python train.py --n_layer=9 --d_model=448 --n_head=7 --n_kv_head=7 --vocab_size=2048 --norm_place="pre" --positions="rope" --attn_scale=0.125 --bias="none" --parallel_block=true --init="normal" --init_std_o=0.0 --init_std_up=0.0292 --dataset="wikipedia_en"
Each number is 128 + 32 x the weight over its row's rms, rounded and kept within 0 to 255. Layers, rows and columns count from 0. Numbers have three digits each. The size before them is the row's rms in percent of the matrix's.

# layer 4 MLP up, 1792x448, rms 0.094, rows 885-947, columns 0-111
098:104153108084119124090075203118103103144166123167155147152066131140113129122117167116131156144092133068091126131076138201204096096114084176106135113153091095143155117172090142116134040140091120136107116144136152130145134113095125141109117098131210051108109151125146125071165128177089107121137149081107148130130137108103072145131091117140
101:053110128110116110141129107169074148160064103142152159112133096160083118128124077121080107175074157128091107142094123097125150140096070137093133119174073073082066125119116047103119116150163142132097174104187142127116088097182123180151109109114160145119136151157091072117148131145152116105133156099157128094051134185132104095113126129161
105:129132147148065186122125075121168077134168085121132135115084153150123135075089118127117161125116157059156116087122077136112160141149154193159182123173127115169090174126138091155136165081141161109147099184097114160099085149105131196149103082086087081159091108176183074183074108175125179176107124142201153099114219164116096154089154099147
097:136089139159151100091136120138103160125122157135152131066124133164074087157135147124171194133173095093043185129160151124170152173177081103174078103117138125119078069148170107144153126149131175166119100109109083140183164151163097112127094119145129114158125139126105176178119124137144143151124159111121138077134112107168142129156177155170
096:064154130134125205135093137196147143043163075141133126159095102117120121107121104120131112153101143106158150122130127142126080129052178077123075095132122113103126135117161125123100151112086084112099099140131076180118143096076105162189206121094168107041114138103090050120132159137159093168117138124148146145142100075161114122123122116162
099:138158110158169124106121145201149060116116128079152054133133076100120127125095096135107124072164060119120137118131163143128067214114137134147141157107075152168065085091056119082136151080128154128117116139133093108150133160119150115161151082134134100113124092095127172067165143136099115090115146115207124148116115096150131142178122140083
101:173143093144051100136138151109073138114108066109141110116132152120149121124085089123134113206090094099127187109075147131142075104142137097136105091101169071133126212098134117121131133104115108142148180151101155125129107097128128135150105173112144122131130107138150177093123086149169131136094122094114116137129130169159150130155095142121
098:186162154139064178099089161138189158177131095110167182095128118080108124098080148121103137120088141124101099170117128119113162106145148205092169131096100123139151159191175162148129100118077120127120097163108136151086118077118100086069108125159111211143140093119077129141146175156155144122094169055178102089133138186096109118167073132101
097:183126166198112126130118105161164118127170063142166162120117188156127104137055094150083114066109177107137106146116102136167088120091126104133146147141079151143089079152126111120068127160118123126157141098109145208133104124157131153145167125069075073117121119147186147121104096087069126162160087137125133171110165184115110080151121086047
097:108180146116166125116168141150118108121101129172131134126149117154132131105091108114113193122160110123119137159138126153186084103081199153163133145097114045128119099153102101139115084151098115157156105118097157206168099127094111087141070109133071165162162115105187108123144100117135138152069097099051164133138125081085111113122073112121
100:125187182103177094086152088149139133115130130169155125134125036110146065148157082150142143100108084142204163164122072164169149156127094139117147117163117130180093145165177150145166184122126088126165134163133141143160146117138191082164164124148117143099112092113138134193138125058156162104118130060192146145084110116156124152152087096133
099:164133086120153153155098118122144108165100135121174092150115125114135135099176146133159093145162156167099098120089162122105116111144096128144094119097139095140146134145173107189106135139119196136133216092133071157110136157116084138026148125141109117142174119079078176089181164129102134103157162114159156121132135147149130147194128170139
097:052091058110094126089110090121132100124119164192088099083125094216137153111154091105121166126122116125134125090068137116111178173112129111095126074127114121125143113157093180211045150130087097104159126177053111126094163120156104123096107169093126140122114127177145049118086158109157102110123118102117140176071077109122112119125174145174
099:141120170125092094148159163130146105090172157117119104178164134053098144121120128220116111133192122089045127117118134076068146138158099125152204109173104130125093100093119091142133127153109117094154098154094119154076100079175122081150166157089200091117083125101149155156108145121165169130092117101134176126143095111192157120118108140142
107:144138112151146083077100114147131127078101139153140163092058113096054082128171074148175135104122083190129104133137170147171116157122148146114105036139187164047141090125153086117131074158108073140102120118113122140093074121086070102161099086108134162138147104146162101117185198135142165129126145118067154116153110159081188057083046145175
102:180193143109156184125083117125157120191173083136112162126118127129092062094170168115108140119187123109102088108087212156104097079095153130149158076149093162144096160191153105115139173131096128121153095111115133169138148141168116133144105196146123118158153102162122158119147139136060158130125116106144094128087124092159104091135184164114
098:054137089154192102143153137163107078127168110118095099169126149082115117146105161130135091126133128074108102081148085147116096092141122192087031120100077118153147059159125146132152105137155163102130156133115195133111083102117115141155136109136146070178140150099109135127158106105124126055124126184114173114152079133091085150122085114127
096:145172116155083098142120121082132082105130129122148146146130150088132149106088142083071101171115200195091193144097149133153055130103149149183159086084143083114141179182177135177099135134143062138180132141109117128122132132146128137133120098119109170173119120140121114113111129153097124093139141076162124157140125102125163189089134103120
097:137127134193052145116131088141160159138167150132134174114106148108127111149111149118152178125099148110091126151111157118178140176094126070164107153125129105131124039076138134144198073110178149136133135116159095167115144177169082094138148057181076162153105086068141100148126074106117142099124121178062140109155138090123111138112148142133
096:108143150155153157162143083100104095097106118104173122161123143132128148078134151083134116179156095076129116104138189097154079146120027167152077078095092157132137135131128095075111113143170089131163128163093127170148079124185085096171149094131050113071129171062166184103145145154139128110165137086077169199144126130105180064150111122163
098:144111138108136123146137053084153134074140102040195120098117131113117092083116114167092206154131121081177129108080110158118177149160117113094155107132178113190126154159173084136090031088073088165167193118126101127156203107176064151131158090108118164123137123153101131100112129145112116079165104136134111104146143082138102093152104170118
102:177176113129122159083138093185149117161105176059170133116119111131150116137172097080185129141092116093179167128039122133149163117124128146126136123167101142144070148141147097101137119174131090167077103141098166139074094136093086131107131149148081128092053156083140135111185097134115059074118128090043094076086151123167139147092127107178
098:144137099156177083119164081147152150103185112105143154068089125127130100088074154135126131104106032118088175128095132137128092117096118095148109106142112153098081129141126146179145086168136111104118116074090153136144143113153177145144082139182093089163128115144122138113175098098150144106169102094103128165182132086162119159096167190154
101:086113103116160148097129189111098142145118072111124150117130170080153130112098146145118101092151159085148102138125104108123145149171151120122130108122086113104192145182123144143144092111185119119131105054175137131109113126159135102159129170124193102079104106135123094086091112090156117114118095123122160149086104125102112132156137105155
103:122122149047141147116103138088092124142173160134131091127169148094114129155156116101060162123138114127170129176119107082135106053116090160102165118181136101142131107109094184146142094143140165113145142076110193128097127173129177117077180161165168120163087127167109159134126149107084115096135126096080130124184098151100159144119184135120
097:151081120138134139140146158126109163123069143183090092207117093107152116132122081154162125137194103145112115148131147151100104110095100139128104140204184114139114107147153114096060135158082157097112118165160099110144162156140052171144123168084167119151135118117070142044096136126132087136133131110137158120115155093140104159160083148112
101:107151101120068117093054144096117160181111186178157138155105110119149152159137097131148158171139169076199141139162107103188076163119117184186133136148122119168104121148092107118148142126075121106139129060132138088124154158217121176122102114164064152129153167134093052166086125147112124065144102108151091100142125133076102095128136136130
099:144149120127114164150106063123160087095162064122181076136135144090196157181147144087072150134153130142110113084137149131134099181118110173163124152125092070154118133142172137196205108101139160122081145131112142128121118107141095133143102079102143135114195180103116144131125189100104130097142191114125125135154085112090092124087099113083
099:083123187155116095157153120125141179046136126106104131145135146134118149063132141101130160170097070162108111102161127151112132084142072074112131068141150081077145098150146117075142111133104120093160108186082126138142090088173119116210098193092113126155155153153138093150102117155116099153114145143114108161160083122141163114181168094124
098:176156111120086146119162178178142152116126078122154141114088127111145099076146140156060135090153118111101105091096183085107173112101146101090198092186170127137105140114137069167132107111130189055127119067155129083119099153110141121128105144098107118115127156114154129120081086172114155178107149144126134099173126146159209142138160116096
097:109111120141109129093055173148128126106114155112173174125090117113118105084106174155128175087125179112146083117091099132130154156188127129135123106135133190133106104148162123145101113071150147075140176149161158081174121120104118126126140172150149159175136103211167121120131130118125168120172144112189145136136058173114147164119143094143
102:150147147143114092158063205125108075121099150132101137111072041116087087174170151135075116180148196081126144137110116199114129123118118160085036164118052144128126144067098108134095144100208095101180128141076126190160151136115179179183160112098126173129134141142165126166107179187182135073093161094147125088165131161209075094163156149145
099:069088149081095083138111202136133135157079134126118114141111095117093077099126116153131095098080219083110149156148155136103175144123180148137116193166134157116093138176057112139110079061165127094119086116153213161125118134083163164123127118138092126076068124163149114172124108141159093126140136112111121070144152089064150068124108132087
098:153219170141181146185190120104143118154147173073072138145115116103119124101094110148157132124148135097128190180116189120182106127122197094144102124111173068136134158103110114105117134107156132173118083154128146117080153139089130056138114101153144055136113160192153105112139114130119172114117059147123128155089041110073066128140087148089
096:125138167127184148165089119148051082214140118101105118157155111155117126128134121148162071066136145106106084135100148124208122148109171124135106162146128115107185196131106139167141061110153070092118146125181145150137118154127101095097164177090154161134148156202153159142100137192098094092146106149085121157145176105165130083093156129104
097:087182102107041096142112156103112163113108117115125068120144089113107160157142142078178163104119100127162151165150111118120101133094108141129087119121127105146090140117071168150169181068155080113106152120106132119081154146103078131136112094108120098142123090092119094102135120134119132131088135170064093120155135100163133134161147111124
100:116153162125151107122098146068211167137135076081155125131155067148113122134131083117139170188152129088130141041099167114081192119111103158142155149139127067155117149173090153114123157145138150066156125102129114097147101161138128168104128118186132132120122158150175101156137085105096101134163174078145205098157177141136145138095143153144
100:157118137108201097122136173113121131128154117132156142108052120139094074115072123145115172139112129123119082170082114124147040135086089171138124105147137067139083147159130166130098106130076171122113144094107189122185148122164064106140104150140142101106167079139106111122161075166093100129120112129113098142116098205095089179141114091074
099:111151127142124116137131116195095119099130101118147136167116113108097132112143124101138068134127135094145066143129168116064113193190084113060108127095122054138118181158199155209090169153121129128133156081100180177151082115177092152113161148120103081123118119129190068146107115120211120136150165125121109148170126150161088140150165112112
098:110171128119106090135090175164138142148088153088173138140159161122182141078148083124168125163169091139101106168105073104137130154155110123074118123159166110127152158183096134135126130074110098149164133091143094117075084081137190082140061045126138164131100066213114162159131139159104086145128165160162120086122102064169087117089136108085
104:062092128138098113104127166127101098204137087099120189139138049163120081138152065063075091104099143183086057126098176174121124135125067147106186129144190175134112197151088093137121131137117146120128137168130061150157138207130104157100167137076146107149125135094045143108075141093149086116169126106130144110100172143091125087148153165128
102:122154117117142169132142111177138118128115129067154112116113108148131176170117066090117138145090144108094092133105125148079177096150131119152180158122096061162115116161139210118135182139146130121122124101150115126180122152172160149121177074139102084109090115100116090134126166141088169156111146155104102127110143126165164100110144165128
096:113097156145144113189127200155148110105132129151144119127145140175136122136156182182076150186139130135167104175172147121115143135101153154167138155146086167152085123101131163128139157141093126146195180133120135166205092061143165101118118133132118118144123177185130121179129123104149156109081119140108133164150123127117069153187129133116
101:080140106112131079132111138141105159147119122108147171149134134154183145137096139138138094137097066118151154177122191113127201103105152088096099108126117171103059089158078072142118174184160154157094110206131114166172115151116091059098137088115139111142225123147191044184137121096107135112124167143162132131083097105128136122168131111138
100:137185101141184134202140126145110129095128086099125126068147117138185135131108118156139091182138076165109168165115147129136107131095103136123126096099129120085104178121173132184107120123104095153110096131110096138215130114124089198069071161124174029143147140082155091083149081109082119141126106120147087169095112133137092117171081112105
104:127126109177121131115138130104168118050125138136103087118158099100099123148093145147084108146128119122149149147126158135145121120153103068143129098083135116150131123115093142162090154166141147100127120146101153089101120156086058173119101130186111131110144155115148127090168147142108129186166146080139097165133119133127096127140109116105
097:106075101060092123167096135149056200130121105076132146094152134135080163154143138110170097132103123099106201130136160164103181132132084105116114099118115106160094140134122109124140142115062162148134120174152048101145073160105119106102112061107106122126137080148123170168138070200090175118130096129114100178131154144120122125152199153093
100:159116088096139119077144148098104116109141136129107087092128119131152177082140156138096091122168110174112120156042134107112120115117089169191179131168152034127106169183179147073147112146124163140087166114086160119094062178111089139156110118100085080130138105058096162093120098143147130096072135197104156101127154129166109161166126180133
102:147083159132114136109072137102156125106138174133002105101145149116130150130102155151114118144139169129079101071159079130087147160145131194170136120126119128110145141103145184113143168126125160190129142216167132143102153104112103170132153101136207142135128116151157147105103176186171187155149149073116107152074076090172119114151121129117
101:109108150125035184209141122182083116103135147057137068115163202113072134165107134101113193162132127134102185080147131105112147134120085111091184140168117086095152111128121105113055140132150134140154167095119175122150115145142108114146123133107111088102169206132116138139124113155155183174097168120146169141117067147180127133144210131111
097:147103125122126135099135118093101143140074168150138076127148113120183137179200088148057119080183127131112119121112100149110112106120117119156185065127099116120147182136106112113087164135131158135163088173130129181136144099142137063154146055117128088137166122132133130138148177109092094161127149188162193102097098120111129080101082082142
098:126144103170112129160146136091194112135147156122197083141051132171137167141144126125124128185084165138085147105112056174155146144130102125144138123133093133132129119185170141097085117175174139159119096161161179113136100155130162112103134144125149085087062136135139135121097099163119102144145122126152127113149117171078158177043182133111
096:160143114162135157149048147148071094153186133151143100083155128140100116081103129158140125111119093121160122113116161168115141101181103128094129090105123197134133074115153129130141178167124106112160152178162101179101106106101134098098141155145169153120126153047138110110081095152133154124107097164191147139143078126156082105130086195140
095:129116128132166152105113129096178151187120101110094117182162130101100059109107063141132141163101107155125212121134155131113181144124106130132178118123163118178109163103193151109106158104175057135160048136176164119136130143121110150121113087105198113122178116136130100147105119215123153121119094092118105100128120114129084069099132130107
101:205096142098071111097122153094107154159095125115136122129147112098115134109118063127216096162126146080196067102126083121090140165131107105113112173198115087142123121132103174102105106058126190133130134062195186109120111119166144122085137098078107087137127137154088118154092125117143163123142078142192120130170115100136077142112102121163
095:105170206114106105123159126106140153100112137107129096162168153113108143154108152159220146158159130126114143113114137119096165123097102036121144070147108095170173140082013137069134176156101194092127101142111141066105140117123083112137122160103114078126157173122134126175141162135114117153134120099132083173109111146118069129088136181095
095:168141131179115146150140118139124079135088129125115117187154151134126107074130125154141192104144126120125145161137122117139082121146064198154183119139095161095143177122076125169093120153088122143162102086099151145119114156170066159126184147157147136116124123118121110179127158087157120170121223104098085188136096129090135131172095111124
095:090166112149155150145185124144115172163094122133172136113098179130148156204106142119125128183109146148112065119187214130171140148175170134112159121072164122097112127138213150127107153111154156089139100146097120142104085143137131132138131177083087078172179163130124125091143132119063111206162136142176117131158115062073158172102125060093
097:104115135179115091094104099088117130124124126156215148049169135137143093216160166086060153120131084093062175102110158184153176109172140187093125135114143121097150111111124112142060126177118101167131122192130189129139131135123084103160092106110104117160107101089118098170113161080101091124075112133125153152102112174086106075077101192127
102:153098119167132132211169035153101101069112131109144144136143105133132143172095096149143097065139134121117141127113099063094078145131131131098122089183096116131091126095123145113124092111089129140092145107120176070153126180092176169115117096088134121102126131150126092091189115099145190080101111112133105085105076046117157134144094087110
095:147137131187122103105059088109136091098124111086130149147160129127103117160140091157079137135132174059077168148125090188160182153143138099078092114116068100126122117135122050135127181110206111119126137169153130061117123081090098062137149116144116113096139135178166135137118161079138176146134191101113150200148112090158123111132109108105
107:106143102157112148116080167079163181123203134157076104161092098089128090090108153120148104137058156171158068156131138155077160117113142104098124164069167107075142114162101183089155135173140088087128149156091148114108142133146119145148130181089081098105133128115130132162104108114102139099107133113074138131098130097105095091142128137131
106:109151137104134108139081123119141124120135112133112132106135120062131095119155094169125209170148157089123075123117129133136080129189122140153146077168130100125147123118052088131130074161173128174134207103180124116122127089182106135133098130170119129112133118139127109151085137130151146117092093127127163156128106139176113067239125102128
# layer 4 MLP down (transposed), 1792x448, rms 0.046, rows 885-946, columns 0-111
102:137143122158143154105151163122170137131141175060114069150134135204147080179133171125091143130136159082069149105122119162043117148109165174127113099138109148081122147129145064096177163137161102154172125126083092138091121093197134173145166211104185178139168132099117128083063100177131130186141146089155131055115114098114142114167195144150
096:161156124141112126089092134131115093129193149099147150100147092084154102185150195130151213109191129137151126138147139158135118152145175128157178112105120101161202094101097168158120155140122118115183101210069076087115151177068164104047133094156108134215136104149117197130157133143092167133127133139098148176179120130124173119174110113028
106:176148109068151106145139096125157101114115162143112164128154096122122158162154115138059109079183154148117138182109161147094145121084150121143133094103123101118110088142121182132107165154136151198114138111071122155083156147167114107145111103146159129107089152179069139190082093089140126089135133144112113130064098131144144090157115068118
095:109202140103099174129183127099122067122095116136080134199142148139095108085186151136141090168110096180144072147100115091099088072111199126114106179107098124118140134089157097139063119158173115073094124130151186159121120084093194126165167142113100076086132133141138158128097160096110124115144089141075095147120133119122097091070092121082
097:133078146143144068136138090143130120160105149127155115108068040165143121136121150125108138163121092164078155168140148178133128159210097148173158164155125148135083104095099082124070078082132101132149115101104162188171090093141145106087084141154170155153135129092133103126166118087080127102160107146144085157148141146102122116126140075123
097:117146193160088147163146118073136113167112113118088164077094095143119072142119123052120136120117134130142073194077120159119096093167130098121163113148105091093162165128155139133106170153138132090095130147137130159127098114170104192147117184111115129136143150140138108178136127116096181189116159134077149116129107136107144116118149169146
096:148118199072176161117135130185096094139102145156082134143077133105152204139146085149142194186163117135170113127135162146156156152145110187153163145199123103108099063151138147138174098100151116130117136182128121139140139184111088122081106109125107172153102113125070123135143147175125177114137135152127198167141118140112116017123113122115
099:106115085112104126104154105135087076128141137127084125148156129149147106184158133116126144121153103099121124089185112119181121158116068139123129086114159177080185133121129122111099125141120091158125166113139085128113109165205173170134132152105073116142123143101152134113130105165054113182156143170123163164132099114180146166100190115138
095:091176107180126134086113133141146095116130121116143073162135111091163159112168192091133168189133171097160165057123106145129079127107076153140118182076118086091128137131084147086225190127121123154116142114132110104151135126182138130146064093091108117178133123085089119129130162144159092121089133145069163078156191103082159157076088134157
092:111095118137096111154113153112159114093139149104143119206133111162093146162142118107134158114081130125162099098105115100094079110179146150122112140072092247116067122125108108088198176168169116149133144133148113094128164195160182146123166108139142089156153119081105154095180200148096166101140210154229124170120128144139200169124166161161
099:131082101128086162099133098098170135104140158119130176119134151132097105162109216124101176119113142112118103167086089128155136134130113103106121130182124191135122132161056093084091068132141141137072128126151179141106145159132093182210091121123138048156145178101152145130130081106110131215148168166069168127136117118186133142098160128101
093:092091134130132096083155153156127189086161072131110150107089130152148079160080090094168146141093095114154111122147092125138114092134156137106115162176118192100097119099058151102182124041156082094114103167156206130177121153145157148208165146103073147128142162187139134113093112144123166137117099122126091154154102105088147096093154088113
097:124176168144158083134154105152182177090096132034148134129098160122130151146102105125171140144153120141122140113105106125159096082166104173158128171126110148108126103157111141104170134110129085155102157140141116181132099120116177122127140101187138191087096107060069195156148175131128167154173103136135135135180204087112128163143070084143
098:130114110125128129136085094064141147141151081152073122136064126122162151163096101150133130186093073178156153134130146152174155103128165148120081097096153142080112171129073184155082156109143086160106163110153100137146099160063122176112125129100117161163133100150111116137119115075095098105140128131151112036129184123161098127131154143190
102:132147062113114113092179171178134113138135151136130086153173100068149172168113177174089135178147123076120105090136127138147179095099171102121183119160077121189061130119119099102124173096185164133146222147149137109095211097100172146135133153123137160163159112128063184113092082152160070136149104157133126107076143136138141138109144134102
098:115119093191109108116135182103089103043098075063153157123154065145125182142145124128093123185076139160137101149129119125178086185136123155116156172122148109073153086079096140116102126149121125106113166140138158120136103134106035098073154097180146108123085092149172163120147158109139130115095167137099134180095108144154138165077082020104
097:167108167147140118127153110166123073160115110021121130118098095152129147081137108118189172120095098120107150118111183078101089144032140121124148142113164128142131171118155161111096177097098089147115157167119061104068145142085142165134127089170170091103118156099127191158085177136151118141074099182135082153080140134090192144064126164131
095:067102095117113125130125117137104149121139079092082042071108136085117148144124121132188134121138125080121135139157090103156153102101118088086117159155146144123104158123148116089149075056118099132122176136132110116069141123103132146099113149194112103112109178147127161072121101100088098144130090088087069137103128055152046055169131139106
100:073150130074097136125106104093110111119142120161145137170127104105096119124083105126116143139139131134136147069175149121121132123121125135138135135125130122133121158140141173121081174165115123108138082243111167099169123166119172151112122154120154158157108141139104102149097149096143148156151131126129169142112153122154116071180177051199
093:109127092093113149096132172129154155103175139135115111080088157169152163160095096144180116086119120122106155134119127117098145139139159080124134118149209102177151158137133181099115158116125167082130146082094149125144157085063107112120108131118157133148158137156103104093147063112133108126136124197159065132103141156118097160134126144072
095:092142134091122172112113103118149181164089121106100183148145153126116118087219186157121099139133170107154090058163105116109097150097141177173116099129105102097154081064125204103112134220117163115143083153078151113158146112105165096143124147135136089180178097138178123138143145139102153147095156127186126140145116160108136134143158085092
104:096155090113143169120141123070105100108126121134139155135156144117149169165086132164135152151176176143079134093162112090188153127113173164140190137102163134143150187130149077115134128111102108113142141131175067145122151097191112136116116178147170127056161134128164143104097112139146105179103133087123122086102103102064101133165137136133
102:176097093154140172127047178129069122064129125097119132096160143154134089102097092113140140146099162131108097141122151134221136150138162127136127138091133137123153106168127214081123139107170124102149225179107097105085183165140075157091094106106111124113152115145136134125137100084120149211101158108120194146104096176165135175116125149100
102:126133091131138202087146142095188161081130193155166116101101101107109117127114139158135179140130112191120183080136120076127127197100162091096150110157206135165086131102183140166110118111106133101106173178107183088088134111113180203122130130129119106169182089134102140126143168163103146159133111117147051166145080131149030070152105141131
105:146136134168121088167128108111112094071113068066107107105117117145100147126123135160150118117121118113122099138158141120111118186154187063074169167055129128131112131178149105122098138128134188164101106108127140161097101121098096122084059210110122119104155157118152169124152143100155099157103152116187147070145145170112095111133062119103
098:135126163123110110127101097132107122151150148133125132133121204099114169097147152063157130154139137140102131091127086159097167093087160094112133119079128157115167150126066158150108157072164117121129134158103116161143154138164090122136106146172125112114107019143091131126114100139114126148120152185162151140091180150111133093074141105123
108:125079145132146061181122150117108037122101110117139188160115067128088121129086116095118133162125122157085088112147138130091146125126118142140119102090124138154110101075155165082149110056179126109187133165111129131117094107123150090124157108092073149123170146127128119155133127121071166117102113058106141135144151181147165141168100145176
103:104112100139155081131142136126119112120101137094079183110136086182124111104149176173124145147137124140124152179109112159139108139121166090088121135131146126150142097151196114089134113118178068113103102094165125174172136141097129078143168135178131088083152093057117175100127076163118175124093208197048131085068117128116141116153098139141
096:202091144075215134092128105148096054172121150131103107094087177125134181146158078111153091115137144114119133189085173103162178142091146165187187178060134148168108164136108144144150160084125078117113062134142138090147157129154122117127140077156133112107098120104137136104148138132156171117169081100138125134174149079187087154056138151111
097:033083107129168120202114056098100054168150142139132181173127141131130140139111132103208131131141119152168115130140096149191169071134067062136097221122118137150116125164112121160131163117157035120115157168151157165149122109172135092122154153147136151143124143113119160104185169122182119117166176120101115188066145122061123144139167148120
097:131100145157120178128144104139096171153140140161141102139133175118140118121128102126152074116111099134133111175200128163133132128061136162159104161169136106128081158097074141106104126141111111131112122146123116176142193128191116168126078081064160123080218100082110113112132114158129141067094124156056166163162146070124152152171125135108
105:118161167143094187103082111105124185153158105138114168170103107058134141073146093139172096070104139115106141181200124106137129059129131129094141112136125070118085203110118088096135109185089141170081144139130189064124104148156144133137105109122123140118139071157099107118137114155118109139184101183094149118115176159150162156139082147098
099:147124157074133160103097095136176111117165134099113136158186134132163208137125156053141150147111074142140138152109140139171188120140133142083136080084097201134165149097178109151149143125098092143109118065143116112164148126156092129140067125082131169099142143118122108130098116091172079072191097164148151167132095113175154140150097131157
096:099079150074085102130149105135184113184137104138174091097143173131130099141157104124121117100135147147150152133134109154114157092170076163173124111112125196131121089110154126162167161127136126060143183095129145174121097121103144153116136121119141115155135127088143193140116099053155115139147156080148149123158152075127116074155153107127
096:150128091125095125091130105200219116087167173159176153123111127104119115170141146043160180141125133161117091132135142162117105105149126139069151142116125111112044074157140102118102166157093176096112136180104134110090070128096082138072119186131097109116129136152112097155136094086163128143060129075126130111112069175091119082161081066142
098:175102138191186117148137139101128084148155101137165153150143118127145137135111080111067081153105118127133113093087138118108107117115133068139203124095183120088151109093123095158174097167066165132042166107140166149064105075122170117160118138177127139076147121183181148124106153164174147153151130058174129151112080110136158179092093113114
103:173124091124141125096076162154160157130161195153132164136133158105166179159135105180131067100166130134087129151109163116172144131125149085126112090104112155164168094155168121178091101115130130172120141149093113188124105095116122137131139094104154116130160142120106129128110160112149109127075126076098054135153131120126106193152142137131
101:153103098067107126147130136103072141134072136146181076103163142183175173175098130123167115143103156157058170080167099122164197078125171145169125120117111160098170141101107136127121147112174140140142095144114105136115120134149177184074191130135100107120102116131143123129136092102085157126127121133141139165126145083158149156094119147143
102:161156110156149149054106107157119102140155134101123118117125135167173152099106090110158081047160130176143129102086115152140070121145108168188084162163106169128193087144090143077129109120155066093101105097118107086159147122099106156175142167109111092155100112110116153107174101186063158069119172080193125102131118091121089071136072163115
098:141092112155111109134152110091118129100046124115070116097052058216160183142120140103123134065118160175162069159146095144157123144137170145150135092145062124152162140085133103099147234125152170127160144101092077142136098129147126161116179148130157076098210171120151114133119124118116121105159126128111116198121096097071160180227148155143
103:124105075121164171110100111176167171091142146152158091142134132080144144139151167142116123115093094065182175159144113094139138132103140121113062081114051081108134094123160124145082177129123096182139147122108179114109163063199183093189110082147172107126163053121168136103102123100150109106117102135103170160116090155187157140152094113157
101:097127143147086141102100120157171043165127123167124221119135140166118153088120142137065082123122127104222143071154140162136077114130147121101125119121143131080128169134120136073135105131129179125069095165120119142056152061176093088140145184136119102103170162135132122150151106103127128074087171115157144138141110104137067160087171070147
102:089137134181097153092136121136117115151180113166154186167105161116118094144101123113140083133160144110147074162123118120139090162139154155136136156211153124124180071104115107146160140124156147102122151167166087122077146153107118166105152122158114157138142123147111124148166076097116152136083171105171123148222144140114125139089124120154
099:178147181144107102107126084146159102110132163133127098112101134114060124177102108130127212138162144147138095122127111069129125112137100146141133114158167088143167151098161167091097139152073142095209142136104219133103161149154176152110164194081174072143120157179060135136115111109170159137113145182129107156101190118132137156108078165097
098:136087133145196105144120111113165076088085154143086110097146156138140117103132139124134107214111165121138148143125080197103163122124086110107185122187175154171168085171100157150178172127155092099102122125068171104095136195084089091149185115177091176121148099066143079143152147088156124106130093120142167179204101128159105081085208159163
103:163141108147159101086139139160101148094120108053084160080164144139072095136148119129119138091138129133091094095113082172118104088104116122099159151176148081119111124157133148109109152122166072100116126160198037125138124145131176107091169151145135115103069141152132157141000085130124074147127081104128158109135109111131175160104129137159
097:141176147139137083114184086146184105148093134178116196147101133115120101152104099133115141160107128116129130125157155089114122096163176142116135085146164132090117105131154171118133186066164118139124149056117171162151186087156149125085134138137143188147137112078168149073128192042170068149152167182127136137157070053130162105128120105151
097:077082161122089153110078157133132089189132114153104156116152160098110126139114142106163082167106167127141131101145059168164163161111143113093111126144118157115118162069126135165156128069178090092146122135155074165191183075110164118120120140171201188134115184152154097195172115124106137131177151092176131157126129093114111069190122083091
101:128192140177126117126136112185098182138137109158167115124077085124159131087140104169112153061125113092160113187154155126139070099087110123103148085134116114126077061137112099100100104163143114079083144107100173126097094120131142105099096143087054100118129167117128170084178064081115091151132112126148202160117183119062118140119105096128
097:137188090115115099049097197104126193128136134106143141160152101076143147104143187133150151130142134091145118129133127089141149151143148112143123159067125121107128120131111120176201112099120054055108146226192086159138143078147087152136123116157086167144117097098131159092123215111113094084174132149142126138122151162128117142114060156194
099:141143119098146121128089095160118115087110131145124142155124132103133075147069193119133124116134175101100098112071175154143178140132117088136121151137144166126101131107110129129131168093169095153062103072155117120093100113175100156082073140176121143090078116058099099144117152132205112122139128069077114133115173127152069184156102167120
102:133089126083133110128107189123110153121157129039072105081117132120103117114155085112134093103102145091186098117129168103132137092136106122112170107116155150111151131085119100149111171081087067156174171069130149119098136146161156150161129107140134125097136103110121159103111120143096111159135114146134081195171189085176134142127107069105
097:115110168089135125114110093099145130134125141107066110081135115100103155155143178139085124137229138169112105198150150095102089120124098092106126103203173063163108080119162150059128108131129152138116097156103118112132165173118157192121151096099183148187178133145191106136113122144116162162086147153117171173042084161168180117094135109105
087:138154175127061119146154142101086104139186160144119151165115152088148142111145182125137091092115159102097119124127127099112114161154134173152043132159101089089143135158126104177098141175114169094102101100085123149115106153132107099120120180162064127104064139133123190154107090085132054100150128132066117157121115092120160180130155109151
101:098149106102203154097146123153127132085161078164125122124109194124165105087108153125052105098118099150136191156134115165171113120110221157165142044121125125124121166117107124114194106166169161089163089185112050153087115141133125179135129097139170144157102101105143147155143124142084152134152176141097162122117162137105135114162114102095
094:135129096135127158126109140135191142135077119124148146090123097169140101093165124144001140130110106164144135157131082137160101123186110158150093147123109105145070138159208083172087082093166060116142170081152119148125094129192146160186110119079114121124096121093168152067131100153101144098113164170179168136164145147132160116177135129108
093:045161166125103122090104127137113157120149130170080103106129113071073163166143156112119089138169131110127150084123113146128147177080157111105064095144148140185096063148163134056166096134139126144132130147179139126144170126096097058205061114158115069173105103164124117112149048153111138083128084105137155072168110114156107135083169157137
094:197132147106092138113100110168176130095142130134125116192071051107167187045131166179155172045108139114099157098107102134040156170140169166114065113096118112147113173173095153079200112142117143181106097140207155110094102069153134113110094115154187111152107155216154129157154114096190167097117144117136118139059132180102117123134128154172
092:127129145149097127146105141166158151130127096028032117154130100123106075098122127086155118129176146189149126151090112095132050166107091129132099165119155090163066169116087138179198132152162149123143106147159061151121106125076228161114144126117131098124175145150222159106185150208121148110147162130133158119107164114100145124205158091155
099:106116122050106115062083196124141171111139163083057111064082154169129157104165165138088170158155056136155134178099166129156123063082119095134122176081169059127143127152123086120165151132153121127146093135131059113097191105169112102087102107168097138152121115084108122176099168172118040162108145184143134111124155210119099163116161156131
091:106121135063121170143162156124200144150173166111130111136069106117170154106084197125154098108130113193186129137129196098079087054090090154149142201176156126100148118116129171118161110110086140154115157123101099131143096137156146183130135173138167133087138075144078102108121148148065070122135023144128106110147167145159107117159139154119
102:126160092169145153137198118094100077151165127190164133088153119155127122072134175155178075154113139156149125083160079107107121187107107156159147125160100189044167117092151124101182125041129158146197141167159103147136084176172145139117138116125101192120153118101116117187162135144116127111126092137086101165127132174175150146164181094188